Weights of a small GPT-style language model, trained from scratch on English Wikipedia: 4 heads of 64, some layers without attention.
Each number is 500 + 50 x the weight over its row's rms, rounded and kept within 0 to 999. Layers, rows and columns count from 0. Numbers have three digits each. The size before them is the row's rms in percent of the matrix's.

# layer 4 MLP down, 256x1024, rms 0.355, rows 0-213, columns 704-767
100:523504515547436441454496485470534651508597482468476422417492442416434507512526511476522589548477518430501548553523482477440452465521490457516534494551443502466538515521500584354529491538495445
102:536566464507536563586461519480443476462468535469513576584431489489460476480615539477539472480554584472468434413566470496545570515569647519521413531418496459433413376530557654470497492438477456
103:473560473460524498409538472459576463449575554459451502483464458474518546474516452548424486457495438469555475498516443468498446547507464502507546483513472496499545472535547395469496439466556433
102:551454533560518515540521418510545502513501530558614455451525466509493424583500515459413525508432528498445435502592508575573505524481501553609482550459465407555586457538568479465520463456491529
103:522466524373552455554519489560574508579392631422465560526510619440452530534541505495523564444518463502461465461438468473618528504440469444552466435576518490471547478530517623513524490452415565
101:516385471488457519482596526484540536503541525566524445453485432500486611562506534505469505537474506464454466491513497520624475480538543480499582504554432533533495512509547460462541556537555607
099:464531523486480564527392563519569517502514509472551547549514516490513406546549583508459500523545550427420499492468574511562456512541493508573418475500529454562506519493418474496408534523572499
100:608541561502492512450494517520529375445452488518501434445534506407534433425586497495531530509366475502590462448498491513358486447535525495533432496508510487630462453517477458420507480490508538
101:458485586420566467547436505545537463476553441492506460575538529489497480409445496576376511539536432562482482511493484560473541505492568462437563511490491489567503522519473468465591455544487492
104:481581520474511579502496503454492428519460470490490362495499461417417497484472426554487560528501441573459381498556557518497509531441460541460531505497537512519479530492425486585431400479437561
100:486514470547536520477404511503508536592564521523549501504498439396511544474506544580438453559584513446508567515454537511494543533490513438417435603478433559488482440516460535539569508493564503
102:520517493437474516478496598516400485600510501498551451459491431509488503510572466418468539493521459444458579463483519485528461517524509516564501545556433459575547526503613528466522430453608387
094:452553494537437583580537428451521461593566509445545490458592544426450436513453488595446543493594563445463389608452482551386533526547487537506527522477395494512499487509495517420521527507463577
100:571496557539458508577477549452528503471424522549463485491443531489561509528552583475464475458444400548557526548604435420567562611437483448359532464494479551462558488510522405442497375461504537
099:508583496488461532514549387565573534572493431492478467523462457546508434617453460517403518472578544498477560463504478465482525456586475516479603546514468540573476454499479515465442476551427529
099:462492394444410584535554440458583476578460508525521535549466450398551520528450543428557474493579499437540472482540453458477448517491518522523556511420411536362515575453447515491458523537499443
104:477516471468549486497500540495537431495478515437547476476544485478502582476400423458453492547471496435529513400566437380515511531455413481505504444521513551520496479462533586510496508497450560
095:505438504366417602497451457514498427571596448548550481582387437456469552435542538523500428423553494456513422385544418550474500422480555628534533473528480525491494492509515422548514538477386476
103:519545591560477538538475418496442476456564581465476549463491496480531563506523555467531502524511477527455523555598477440434513570513570533540416457511534473615482517528499423538499418546500502
098:479457508456519496435488466505541560438534434498536462449484535562584466542503445524496556490495479517553482527486565488547523492437506452553546474485358490539556498464482591363590486448453526
101:511470603462471488528464479522508413670398479533522495501577551469481469442543475487483458502526475510503560503541539578395566487478587465570608484519549510499608541562504466443531590535485500
095:501552462526468536471457522477561517476458463426472485373465541441585480470542488549507535511503481621565592328456573460570517567420511443566534463603533471544504593513487434532574552507444519
101:493530451469515429474473443455450470476536481461513475532557476472519485465473534505510499451428436440502514505488524542535510538488493375524429499462535523425423467398479569512443456479490571
101:457489542520517441474419511502558532538461625555490543528505536481485469494534442541608467514511477480442590567469566522667531526479485552512520519585481490487542605464521554572556502413533555
097:527483442561512452520483514567551512566454477457390533430448563538481449561439437475547407519502505457548478506533548484524536500481527425556418537573438461403501505457503455572462449475452598
102:460535495496537518457532535551598465441405569514538516514531472419499436512480506507517530484497561487491492596494431512467468436572502549506415431499400471471540463519546450339512385584506445
095:497482454508551585453451551446447620528470558445548513493510463464567498509659485614450586513458493566537479533407445555569546497541491559488399572448424426487525422548568441485530558608395509
100:517430488478469496499482406511467464530507455509457468507476535545471479539501616569464559554488458518495513549505493555512516559554531542407468499526515523483502572472477455474542540539462422
100:442427531547507431373512448443492380463578390436469543538569568554428494457556436603582486525489414502527499522584549599452543508436474482583411571466548530394547454485438471606573560496574477
101:518430475502427454476519448469501470496508568462478599529364535416546487539413542532599456507481525554451481579514514521601548422497520471501453479544542451558503464594487504441525459451603553
100:449442485557508516444500427434526458484539401572479532421569485422500531503604464535445480523493483493560450501495496493463452514496438405529518409483532496580510547454550485428425431521514434
100:467486462596522450469555501480515524585504403500473444450442496518567613497516505509448470512504501553491531499483509516373457564435541501525499532514472488472538512486612495491493561515561464
100:525458441538503453533528514504508536566530518441465498494430507485484503560423428471422546520561603591488487442421404634562356449527530457426538492511433545440477481503560403466512539516627517
100:474559453474464457549516452486552459464591499486452593454530492610512533514532515574552501499467452474498519475479581491468440516464551507475541517532522447433508419397502574514457647484459422
101:454409512458462475429590620546484439479420527527557527489552527427406445472527550518557504506513533495462476532553505574580492514529454437523525498524509527587498505643593443498576491564498560
100:465428420516496617486460585621537566537493533524494553484503529526582547466532451514490500512480453543510468491459426512466505491551517455445550612498512491488567512512530456492470590535486481
101:516525557511603535538382579528541505541488558434495480562517627471564387464492554558490527462469468434538491521500489500497548493517508528538495459430522399507384521493416597451476486446486508
101:551430590572438508551473456452491448437475535520480404429507588550537484529432377455479423518542536491520434468531532456495484454579639449476495563446462460503531546505481515514493507563394485
104:496520516570557507490490521416552563605470517483612489497485514446454515406523542538520473550461521427508521558524493487518466545469442492429543485489496392519490479531573453544488536503478497
100:440436492497568432416446507478474528513506501510504446504505526513512481421561500405476509450469470516442385527447522488494492481450576554421506521474482464435510418494418469427519481479518460
097:456558518573533504437549494488543509467524588504515416497465498533508396470458408442548452554508541558518492462489445493485464477504503606523482501431453529459492494474456544483422505490541514
105:415461531503488497511578546450500509508527421503546431456493468562575466514502489516422568549472491584537517571452600502446509563547504522408505414509364497504476549479502449535427477562461581
095:485613530397546572529429474569565419517450512528527461555474352452651532412455439500490500484509482483478549424570570521495404462501396564502449538493495437452467465391506533449467481494421579
100:535466418603529515455446474439563503569466465526496413516501553513480458480506503558481460434439500444495520478399577576485465566478592546621539468536460594569461495593441507635549502523464621
105:585532565568608484462474503532482486545474560465509415544590549479580525511537571547535544514553506485430496502518581471475528471565629453437438595480482500361408542503498526542548569454436544
105:518545471438553465434383558462558595509443529564499531470473457492481522594417486406452537442593433555483500563536539386539556540510491514527628460509484495524570476395492466512540537463412548
102:570556433491469473551506512446548528539477514529527424518462489518479367471559536406525510521422501485516541577419423474496422485447444458427506614469477533441539476471485579441514487495518472
104:478461570495443507450468501583482490413473589523520578491499478542540449588533469495524491592538458481494499488491543506492555543413451533457468561564529473554557572524551471494456420497517528
097:508577527451490545386481529462454514482451535490480471587533433480559474463520399547463562515549502521509467448498451449488459548543535538540521596522502482524534493497527599594462487481526505
098:462536475662554595443535501511509428572528528526440499441468585448510648579522471561438557468482573555520627545606544526544608569505509527519444557489505518480390577515554448607531516427489482
101:530547506512454473551547510508490450457441536540509519414515529486495532496495437463485491514385474429415534535502449417520490537455526429524544554437413470497537550488398469576626535423454444
102:559564528456529514489489552567491636529468469471480571594485559500431468626578496500546446470541482512557415471503553581567460470496470452558505521481526478491664482523551499515519528388486472
103:502464575470595548531573526557385545488528578531589542567552598604544522537470509495489465527438531486610520475496450457525579495491547510484448583565450478453478605521481383527496515462525555
102:514561549442522480481494530434562468495517545401461579508493503471494471517622519535438489443452463566504489508514523410519496591551441537465424527560491454552518557529526571405647506536447434
101:476442550444419498576611585428639556510468467517574539531476498471502481456444581498399491580536414460521460517580541563554478541592504531542452516493530521508401585464571493509481462563603454
099:471459510455531480499546561527551502510564370500537557510516513445467496497397487458481475475519535451579535496535438474586482457494471508429514591558532466441508538486553533492534460420485475
104:529467431480495601534436467606452454473415489413412532470439486483442516371505461580547476463470474445483602449444420487462508505549558549460488481479422529469594456475442484485503473462527419
100:497548499504392492495613552472581508478516463470451575466480516541525491474510480438498541462466438549475516483527533390431482566514495522534429574442464601603400491485569480483460571493510480
099:494446452597459558459526499566530499507608477472423473489491435544413454531565486410471524501543420501490455448497493511521539527493510563457467435556546580528475466411475458523487418544453490
102:490418447504428532477502511373461514563445567535492476426558519461465447603440520469517478463554602435534566456494579504427530473463596540533545456524488479451544544368598584462519457507525527
102:525491464529472530522463577526533495395416449523526422522555512475543523501453605527358434490546503438497507560545440507558448505544540505500464457501545505531439488494483566459517427518417500
104:364402438477427407469484560495462530465502428465457461499502509517477492448462475482473484551464500465540501592533484487500459553520531437462505583464511522485459431478484431434594534543485515
102:488523519483516418522498500416521500499536476545535490569565445449518531485550538546485480479454454629416476600505513545481482511491554546480474509476383377448444425489550459545530487513543455
097:465455577460581476546469432404510567504583460453423528508389548519414575440516495447494470436432484478503466480512524484563574500533371437492537524407582566533524485474480538475591523507507586
100:506457531524523442414547525506509503388459477547473454443519532419440487506446463539408509394460396513449576485554451553474539442395552548531530518480582488522400479497515420583526429547502523
100:497537561477570531566503485456461517468486469516490490478580445468479521511504577376455505483540492565405523437535520545544426566516554564547519461495535572486486485539622437541490495516502589
100:512486527414548541513470467422476526419516496444426489429499466417418529444493478523512563515467477482442460547454406401575522462470540511400528446598540521565509471428524528588499457568479534
099:447544521467398470442431538482517425546474580481448541563447440504505597496553486444505543482439533466543501597579507563520473522525534577513538441480554514525498351465508586475422496562453432
101:469408511504502547504519486525587438490535473556439434535458452515386503518482528563518510480540471518495548462509505534477563493541524497542350532484503471547502504590449479465440548523596442
102:505529472581479470425535507484552523508495483470500482489554512458512455499498494355470549493539390398482573498566580436511533483457479572464561425542405505481557477507484519515555505565422458
103:539486534540466476535528457521526474408583513468468445523625504535476482531534430511511519486570550443489491516403442492524429492592502544537507518491503532558501366546479574503488485513486473
103:556446551530582459423496471450514580471415439437494476389491478453503498638594521503574589455526534548476472395455509532527576484452485472466471550542484520466529464465522532415461521531523419
101:462526505521528551511629537528490534562440533521570491473549495528477573571447589472572416525546458543490535484449544393393428577515488527499529511529549444487614622561520578535498542625544464
102:495512473535533519489518483503478480532588465431489482509511515418574474402495510515563552478492609398495478459500541531518425376455589558564519506556542465450546436467471538577639506455636470
101:481559407568460554454429497575403480432494561514561544441460633517454529427472500556442509465546639470512509415492553578495576447586476531454486498530512521472502494422476453495432489541512454
101:410408500372525537510533438368574466498449448489507472460511533510409423510368450512482525413522457497497549423578523522434451447503469523433528494520503459459500487481484475486466576489509513
101:519460538537491564516515435530517413481524628545514464513473502542539460530499529541422450417511403421476474529523566548470571474576520534544466464444492493481488511536480518450467525561493509
103:475450465528469502461556421538539590506518474487423580629492433449485447393485473443506461494524572526535485528513510541512474426463547490438499571535624430525495465624407564449567547495446610
101:450526463564431556482503515427526455488512458418527602420567537511437500406437491477507418478439417528569513528520502599566493484413450470510600492569578372460571576549572464462568513518457469
103:525519528523441500517490526575492477538511558546453458511468521554468431423489467542513487536537399493447515500527461561515488503508540524554619580489519482556464398489438505438446463565449449
101:509520512491522538541498564522517409583565516492443413523588530520473590445550529544518470477591461448460476426492537499447531505508518495529470510489597475485438551492413589443512534478534575
102:506575499551505476529561512498428552574560437531574464430511519514468518451576591534593427494490576540375528496461478646534567551623492485486479530491457409444507469441479510513475553535476586
100:475473522557486551460443446481569551543461508508423517478441580396560510414458528533585440482499449470520477466450473541504520574470470493534487446532470418445466483463496460567462533516485513
105:420465457567490522434441445470498523502458491515493500446477442476407531467425510491475547520484453419452527389544473532505560553518591531448491442518572555600506430518398544551614475508452503
102:516429462527550529501418437610508476399426537557508575551505454540488538525483445477444509549490528535553544561536443506490510512474523486390529493394479528433523512554522490494474437481515436
101:599477376511488596469477505456504521511584461515481552479566545460498483564586588528465518532469570490556562582506497536545509481436507551504494536551491499531538468476575481472482454562590543
100:472538490553482472504543504499578496460479535510407487472543460491445566499540480592541528481534502479450474529526509482618510392453401438482437546477531520541608492530515553500494463451549501
100:517523546502448533562518443549572542527536578410516553503568504477426540561442537453477407487472464532431528571571544462583498425504477529556597492510486410455546478505581436469450454484638476
096:516475548461472451519553502517522500492515509494448492471547463525500437527556481487472473546376485618507445506499502558382470528550458497556476484516515481522616538471512624548536470423563465
101:470435420457536464530449478554479555505486497563524529507514540514412513483466475416551625494545480585468521557489455467453547442612429514337590473413466497474410511483482490583543475503522462
097:509516420535590493507483449575406490534495499527551512450439489478519522516481493469595543458479571444467472521531458525468544424508403532460409419568513549576529532527562496498512549487522474
101:540417581507479457534546488570550460549466524585520493552575496489511489619527500495535507425447471446568593487524467487613366563532484520476504509495477554494455543540472535538537505415534523
097:503578402528645566507499502494532515526549512530583522509623556479422531446637563554470375503495413453476589624461469570460507459521490558581510523544547490609475492527599561462552493500507500
100:451440528432536454507583340545517520546564496496394514540575507462454537531497543460459427477506460565557536533528386470576572574507558483547466551501498421495480511461554509500534507479450594
098:556457462486562500456406506586496473508496346521525543441455403496424495520559474429508461466469504500480564499537474533561511467429487434523544589510522523416477434476424422516493450564481576
099:469488476598519460513535537543546455490562513477486488560528527497548508453455501523454540449563404603517504533395610433457531372543534556453566587545495570480492528639504444437465487478489460
097:527517478523523577565556531540426493630501515450547488399560497500579465497543639470474446567442547430523469530419559533526453399565469495422538536475518463514510486501472538470493542440434561
099:438445470453522488566488541549518525583531485470414492565492544553487465522465550489472439455553552389556528497511465533558363444492550448495599538621545497542600454522617557543469535519443449
101:444480551466459583475478584563540397504510483517498452504396430554500498496429447510518481509521472444504433516526421487615582539609418549439561463504509504469492463460592484491451555482485523
098:484501499557549499515534486548375466530515442460462398464469463478480464582465456479470472539438511490535474523416553479557539512457518580487496521505530471513525529582543462457407430472546580
098:485518506475535589510488481486586532473492553641547540494540533439534537530521454401441450510521424430519517416485449463550570479557533564460588547469496618451525547511515540426453532512458547
100:503492534444492446573512507426480599540487482522541451565504508501469546516536553577455469586509533504494538537541489580473469553470559505550505477533553463486530500522538420557578510517502464
101:490400485483511456462434460540565513547517509384449437423459490608531577519462496504540500487411416526507544566438600507468418565459533488505566467449529333588564524435611504538559584514519563
102:536462488457547431463417551552484506574397531448484525528525475455533435526552567520511531439522450480541512560454494591499567560489536485537450490530542475461476513470542479533514526498485589
098:414527434527463440496471577460472593506432566514466512418515511530479400499510486484489531426448554495464526436426545528423546424483506403432549450490563565535548487458509565485482423511563449
098:461515461506458418567446512509431536582508492437531468372398430632426506434496487463557579583509475590509509482498436481510555553398601562477517400467513552522434531556542471490500491486495476
103:560462546496455522568495515614369446470557545484462508481500444478506492502521515518562454486505579447519514456528522490421534482588480459540520589582481530503544512546464511487571476459518552
099:481464412486506424495511507560462432565523557525483517493361528472528458462519556471479436461473423523533465569381490475426610481443533555453448551439450539409599399516455503489580417445510454
100:579455567420474374431509564369445541528426407509473509446434547576522505507439490502367448512509593426489505499456448455563505516533511526555594555531400495581481573570467499524583507501443493
095:369541569499538486546553450530422517507541508546482488566441569393576527518535485448478526501516450530441487495480438480412471470536497434515465478552548546447609493524585457545470482547506558
098:547446622536456521528458444432435581598545474496464489442519453602577444393467449550338456578422440507384454461528555475567546481441458497479440440437485475438523575539441512513505568508497512
097:393449535489526514415490502499476462460468569636568554484552504525463473513552468616431483502434497589409475536499530501490538391503407507493501583621529524545520542469422551476453471545539405
097:510486574533451486514490505538484481572540658485517441506432454475528563540467448595447434534539465552506485575495489436560539497406491464524488484531476450505417481506520463472555479546508564
101:467519523492528438523528527535424606441421485594483461458586497517490406434485468462525450504498511502446430547499444472515498453423521494439501517604482516535525555555537404537529406552483520
098:411532547568443508517511489499465608496503514418510408464487509408443466564542453509483507444548575431539405460490585539509548566478457497505505472527483440367516476508531526413509453535538530
099:573427544493546511496462570554541438490462462529538454460580505561545463601484521482526414562438483523479431508396490536417509458450487562470503496539401496411583537575536478489595542505470474
097:528558377524461424565390467510608454508488497481548480547491464533501416497469479506464548430483507491475519461490560528522547604347563445517397435537530549530493515436555564503507549524531525
103:536451454520389444496446458479473508560585478496500545508494496459586399545503450499467530534536507512504525388429454522546416542616567532462499481522368421491562521512530561480470440475539489
096:575535496518543457422556498484479502456483510452504467515452544529401401421532452495511422519517497530500529507549366471422555538505565535466478608531518517448528502496601514432429478521509497
097:437511441506550502510528468590506524552488473496477557505532507535410541464505430535557552468532475494477449485504354443452486366445557468432475466477540603518543474450513443447561466556502477
098:408396485501404435556542449508491399514471503538480500461502535471486480485471435509436514493615480571515489456489505473592557490551416539457496502576463422511482521468552419474541486530561523
101:436511405588524485558430530504528431528438472498449436530437556509477494491537544483522497522469477482524579556563587446416448529434596509478561472499596511603482578506520473514469463416461520
098:570596435553507498588549512481560590597493395542490494652489464413524494508498506400475627526522484463516492496469531467490526447436492521533538589486487481471476523481533475476459482465496491
104:527414458465513411540474543514462523402606455484472548500472497492498443549460530498516553470564463368446550466572454561590489478489526563519523475548481475439446521527543505535440429416508508
102:549490479447584454515465439449586482432503568459576461473578527516461557557493506552478516494601566523600575562417602539552509509511462512562497463552459498472556518406469547511428499542565526
099:458429508507475541465526450519500488464362550471537513527450592452587501479642490409531421548476460553520480460440510481546432476530538474541449517552551481509534446528498596386499495558422540
101:570498531456498511509492475478536462587508500420527523514407503537464504488437539473487495497436526472504532575452563516463493577469502464537478432502540552537511542493507539536508532590505524
095:444533404545552499461519500482529623544421516541544504370485568427457474533432518510430448447535453376521439489497426502449370457467505542550560476510430512561491392467500470424482547457582530
097:469457476523577579513490534459448528542410625401500518476648450473461430534475566518503530454391415511455449539453532450541577513446616545461446424430553505454527533516484428454518466445572491
102:548504537483519447471543503557624397541431399490440470552449553567436430547604496418536488523554519449572551506477565475527439489498438580506537366523417485519531511462518416451440497483451551
104:511569426549568452469410516387504447363549575449480544573473548456457555502508513507503473513481495537485532484519409517499476481515396488501465555557505490503535556559504444458456439473520429
101:447546528418440558571505507424413432518515476439523426548417570493555434552479455464528462497528480426427475561458505465509553500509532494527471491561500556526485529538414441519485340531472559
099:568581617461526512543450400530532481536550468525512553456549531456559522497431539538599453525539525506533430470534487430464474508562508521453447559558477508489431462522405414454451419475538574
096:405460515507443411439548541512555478528484580522527520582468493494519553481518453468408575576460555574527536515447575632547469553445414485363444559550496536502533528562519528535510465515449537
101:426575527517486441364430492454518366505514546514529396502530474556596485491525490443577531473517575438462567483513453429405481415571471580480440498470535576489591579485470555538558557487486534
099:567498500537460442494595478505592438430511564437588508584469483499414509470482484503541551381427510499548436430590526350475496551525597538517602514493440445598399555381486487480447405410623592
098:541501478400460520526513395423574445552536578549497554485497642519431452557565445543562472504452491532541500447523430558524478443476524542470481434512612483620502448611521486517540528493475523
099:578532536526524546453498574581474507490653384527568533463477497515480429408513510549584473539524441565531501437445508523522567459447481483546484478551521561405485466508488536468405594469370437
098:501568490603545514569444407438532514555465504487469454484561484385462503524513518501474590551571436511547469555584443551463478399479559602484446542495435546539587443470533545547441491399530584
097:560528467432508527528498464507512394447477596440480474574522563565472524436507547493478456544397508467501469542434503522413511464521545453542450560545531489500593480476518499452516411527486477
098:425441443552464506345504539517496448454518461441576403491499443427442530491526508482534564607539484566557527501501537483489564538457510393456560520496468528442506510453462422537472492412548500
104:524484558560518545452519454498458584455529498555470540502495399492492540494502548392504414509445536505448489595404538517401441512522530570495485507458493535508555534447530483558405490573486458
098:419552483465525458499580502598448548477507455497453485554499512448499507585536460504472546484499505456581500492498529473474481437517489556558452526435477484540586472483492519555537501421438484
101:490490443601500581499553559418450569480550470520447472468431432489458456514482456547464434530413530501603451435488481566387429575501518558466465428503482460480521564523602485417511472595561522
102:477513461460420511513431482538500512500465553507500517503470567517458551529582539541496526545585531445599402498516441512460536474534401523508490532529519427558461488440481530429536494457409519
097:408410510480532517450476502496380477487660596426514397587469592515507521490406424459451535561456557487419456421510464532514545501486455470495542529482441485483521533461460485555556564517555498
094:471544567420522513429516524514482437537547513550566455540583453452496451508564435575449485481481532507510501602512468526540450519531483538505552453481462502599472494414438433528505439572514469
105:449470505531519487505528485561564497424483526548499500542511490595575463466488523442419505524449499524559530459494398456424554558589527553521426503479489497470489455519534567426517411600460514
103:503444455523580475455558499668541563594543493445578414539560448469579512471495487636514524454462340479471529548489543512550494519473517480507506413542490596539571491483532529529527487462567535
106:509518481463484518566544457514574492445552528419511471574446559458495511459510538587521579479458459526514456606436525560474529486451568459451406459537537493479479475564486461411449440546512561
093:484496464487424480549474520512531495556572434469508503458544475517496492551451472461490505518549443484556549537469510465404503462492476491417451421456522471497563591596507508545491498488392550
093:597519462549531511457608414531430507534506452436471540498463457522504542546492498490497422480485551482482536378554505529418563592624531434568542424431429534461521525490489491537505469580497545
098:560551546547458578473550466560442490462514546545546566501579494512489466569483443457475574512574465512553433514476542474449465563416537538532511558538480449497554515500532508399542469448509499
101:443551482536396414450419414584535440459455535464546477527467531633563344550473490492520447444523455525373499490527378468522509503456488552483488526453555529522532551552470394511443537527444509
093:473456512499488546504501505532482396432623555551482458556542450600425537494514606432558548472436505463449565578542447506596586541489477461512506492478436506584582492424576489487588469459522479
104:520532508535522443415595483436551501509499416469509439351499459513508490484540476413532598396445515459485468579499515573534561589431502458380500505592566494531508524398548413503443485545482522
098:413475476505467359483491520434447528501585422511485409442455564571542542491525537520484480472422481463428573513432514515500564438579512497493447541429522433474541526538527489544443528514537487
100:463487502420506516475467556498498496519488483515377449522555446462517494556480502564501475476473402491514490440528537519550442465484547474483499595506477471513493588541514407535498475455504579
102:462473413523599527444561450581579606503501517415548516506458536570446491512492510528478543501463478483518531560444450555539458465447450499541506550420562515423529567476529564557530470507429536
097:543563424515461501425501538543533483443499563504534529495539568499577529494538520553504467481553478546529465432355496508438496532525472561471481583496429516477524516539535511519446433543537539
099:558491496532556511564529479472476467494501517535487530519483488452499443459510548519510497543533503492558442498490520552543456549539498523503518496510518562546499506548539562458566490433558526
100:449544534435519474544504431465506513571471512534518412475485400467523468477482474493474492546498517495486545429511525463499461470543481371556455553471429480472534601466533553490397482535512480
101:475500573516550544444549450651470474552529513566516500617565492591444514486506548518516473509543494492545539490506573561472570460505461525530442545515541468477485458488505554478531464584566453
096:614497547448487448455558522514457540508398455460526521569538478457501569462516512563516440327525443369471514486464545576498396529550481523519580549532488613478542476504571529532552436491553499
101:513523435552523438515457460575457486399531502529494538560427508561434537401511474537411443330552556435497574453502462520474550514526566496453540567506512418514526459402575404499475479588484512
100:375470469505496487421530479410483514427475552419538513516483493529532473529538531480557440438518484505457548473479496429552597549482551494545474544420504541506531469508566511481534569519473604
097:540487548447465483522514496535505531477509554475507487402556623502509524529574476499519452515555501517480466482609562432536553468526530402463546498454471517605536561477471452481472463496509509
096:508557553482565549504508528465506574527528659529483515527483463526485485473520525381455518525398548501534540540518550486553483552512563405497473579531474535452500541539491543475542572523526483
100:524531556592503438578489542545526380515447508498563430528542553499501447480503487552547452454525469494471466551484527444523533535494443544498522492457509680551538457516508506445451460484556441
094:459541461526603487485452547530493500508500413535500534464473436483470468481445541556501424410554544466430536520401539388558455446407573512505504552570435518495519526496425564566456538506614515
101:530452518408547538564538437504521502480519406484550529500468502508513541514498540545577467481508492555423440496542524563469496497510509468500562541425517464553504472523546468482556506481478570
102:441478503548468483482569496519503555449477528476526565458503530486490473483551510509478500492539530477403498478542497590590462491583518517524491539484494400539528503466421543589538456449429523
107:516556508435573509524412435461460635514473598445506528575477515509480488491460378456513577475588506467489447501527529557521587503483499514516451525413539492449449443498542474527518518468501588
101:458462520443547514524457511509501514499496590499501582490484507461462401479490451457514429541509446472524582493470468406501421581582447499616462558461463519587509524554460469540514479522447511
102:444505497451445551451544566527486587475485455570460434397497574468523425489473608460529447499521447483576532427507478583536486519561614525508524444468488479507537553489505462506480467497574573
100:481497448499493491504476500422574522473468495533602543493446532584534482550478474450489517445435463520486554501505568453583511481437544494519464525559457462448511493465530463495460494587526567
099:550514592465467571526529460542463487477516590521505436451495483524495533522498449480429501493523358465465516514481525544524539481505481518462525600506590480489523512462465458477560563508565509
100:515542415517515449492449513488528581511444502486516500487476507451521477434505550462481523544573497482502547475566586520553521527457449520495566538486496517462405395511556482586577479487482496
099:489547568502555495494542591485412467506651494484521516458480564489561488473522555549452499575471624532454420486574559480536533556457481410521482585559432505470455550556387524559610452431532630
098:561544453520573468583471451489466466511567538498525616476435469459487418460431488582469478497553480544513495482474488560545529521519417490568526456428516415512450430518456428477426622450487545
102:481521486423497495539497591599549569539480531560464542523466647518567521504503421527469414545529501545442528577578500539501581517510436560451434470513420550538557622549508516390479468343562516
099:462540465522465517381511445464585487523576483606534451493479469490455400488370514416497439440630524516410533547417535468430598435441418410507452494536505418461450442510522538485534567412515486
099:523487414420530551608404557539497387444513546472500568523470420542519597507526452459534544508583499494491576421522432449456570475524527509458556542511477534497467569583442514554528602473511517
098:506472451488543405480552515463497529498438539558491503504525556474564483489493566487548438491559445468412536525450512491511425495428509426501532444472448473553493541513457580504533468494518505
106:474456469545451492528419362421563486539511532451443455409460565616546525563588484466582413427462482570591524536569476559467460461545586425528478487512572513546498397540517498482509487563461464
101:464538605621521501495528499481459476508496471511430483520431527530425488449453524382494604497468485483464568477518522476530469541491475496477464534398488634578509537500486513496513524468575457
098:574522508504460525467516513509532444496508542518484495547563572623516469487416552576516562552486472530570478560562528529435490533364603476534473559451522477531516562479506614498577567584517491
098:530441557521580490542584531520469486536547461438555453501410591529503545578530530393538528503521521543518422474468530510603526469538511483486471526483466488484532455438467482549540524514455500
099:429504496475534566535533419494517512535463564549602497487484513526425456476506467492527481543430449522375609529424523518538470484489477513492437491546479511503506443596464585428463527526398569
103:549556531394529481490484562539566472491491482526587550531418453553549504487530371422544564499483445438415414535537474524503448548472542438551501458414506497515456556477542442500510619499501544
099:432423545494577455436491546524491395572489485499531398431488493484495486516405482564527543570566460509468526435433537555507422413542486470468522536495449526422483402559468538505471493551522380
104:512574512501452428411504548558494452477526469467558487515563376462561581541539516515534503533485476488526574393485485570618516467560488533473655593616482521483535477528465488621515473505511497
102:459571506572449450537450528451532548462475608508562446570520452514453451479426525535561491487512577531446603470495545517513508493483488464568424516593545486334500563496459583551455485456515473
097:565522487455521537449484554444520467484558488526575424563459570543383387510405424519584566546434530469432428530470494455518554499531416523495463571534558551506565413489448498471437416484575590
101:544419453507491492474484490558534470471507467469519544490498511568554545427500498564561544459595513481562525491473523488423455459458496487465468443458534640538492469398526481467539545534545468
099:468483473542530529585558510481456517499495452447507460552526497477430508438420492506560544584500516439441480468437522465521486517501423512458523450476469529448530469544525503518507479404498404
103:495504507470509534497539443526483531513384468558516451575435488414526490434568418400513526544481508524483528408519595479455483435574518536438550538409508503466415487518576629496505437532473489
101:387435539467434511501580430518508478499543522431491469505460627559542482542572608595512385606477528365499516419457453486523471518488476581511566529450418466449502495533582491500500526510563499
102:391475503454448481527457512550556566483492435552521410509494485527505459555491475446414567605491485479470572497446507559508563468490531542497537477526473507350496510507554499475560475505499443
102:618421465496545472480551519503466491462510458537557532501471508535498504486511487501513510478497564450426583482503507436524548613548471509466632562493532429536495455530486498552517503431539516
101:497555473414495442541466413580453422471514532590439483514515514459443485442489452419523510458499472507570518536440427501488565565524547513520455536589533480541523534475516494476451509537533533
098:578384434507534466469378469482529561533449477458430544484420481543468471462423464557534468428493452505554468497464509587447510552500530445464523470554531462483482405348420507548485526478530607
096:397509446488455512424443476479515510507410509532537621449512476584504541489525461501475460517449545499463505477520417449534568487518411423573514539519466466496562463489546630574610493510457465
101:554501515487464511348448500514565459484577517512530562567502453524532475528449531541453526546554545483508468534571544650499469538500356544452510516541513418547422434436515474549472472623505482
103:538573545497510507404524497461475452436490512421484531466462551551543549436521483395513484491536488564591461565496509519468465468488477435496482489448529500535468518425545523501442468525493462
101:511441451531504544459441486442542488508512562475505465530564574491431522455444573467503444481507481577454480475520457592509520418480393498471485459532434461505496469452488503467506416511550575
098:459551497565492536558567529489487542481555566559526538597530461465502425484567441504503572525564543541537481545474528478554485502494421415466488487419580535543488381458479478644558458465586399
107:581621503502480546495409556484423498407570526464521446542534460543543501508552383454542449583527464505594434494592544525583446421470540538532504480522549434609473499540526514495514586466545499
102:483414419462533495463498437474473511476521509453494515539499619580503500429584471524480563485549481529467439588438504531476445499441518443535516480454502492483533507470487476449609540572409422
100:417527554452438469504526420531381437509577516525579456472581432469542496501477561546472518503380430596478463465627498476462462487452459535459425549404478463581547548553515516506544528539541492
097:499576537533514542490527512523482595530511433589514509500532516493593364509453407503450458501520524523530576424501545517445495491564479449441554457614472521523537402488482455476462516438528457
099:462528448564542499592480439475462429529536546405496522578538506398462476515496545450448508446472401524540425483462453369437375485528468549537467555443518500549476585526498520579507404419541504
097:472540508476484530463576504467417502523534524522564443596478488455532460502520535434530547564476521397476433455539502439521419420543397549573436406502510516500510445530460506483560585507435585
099:555473539504517550537507506510476442404546509488536524519410521502483514569456603577561509522454469457460526477489522545590562481473413506521434458575463481398523545479527484449488480528510573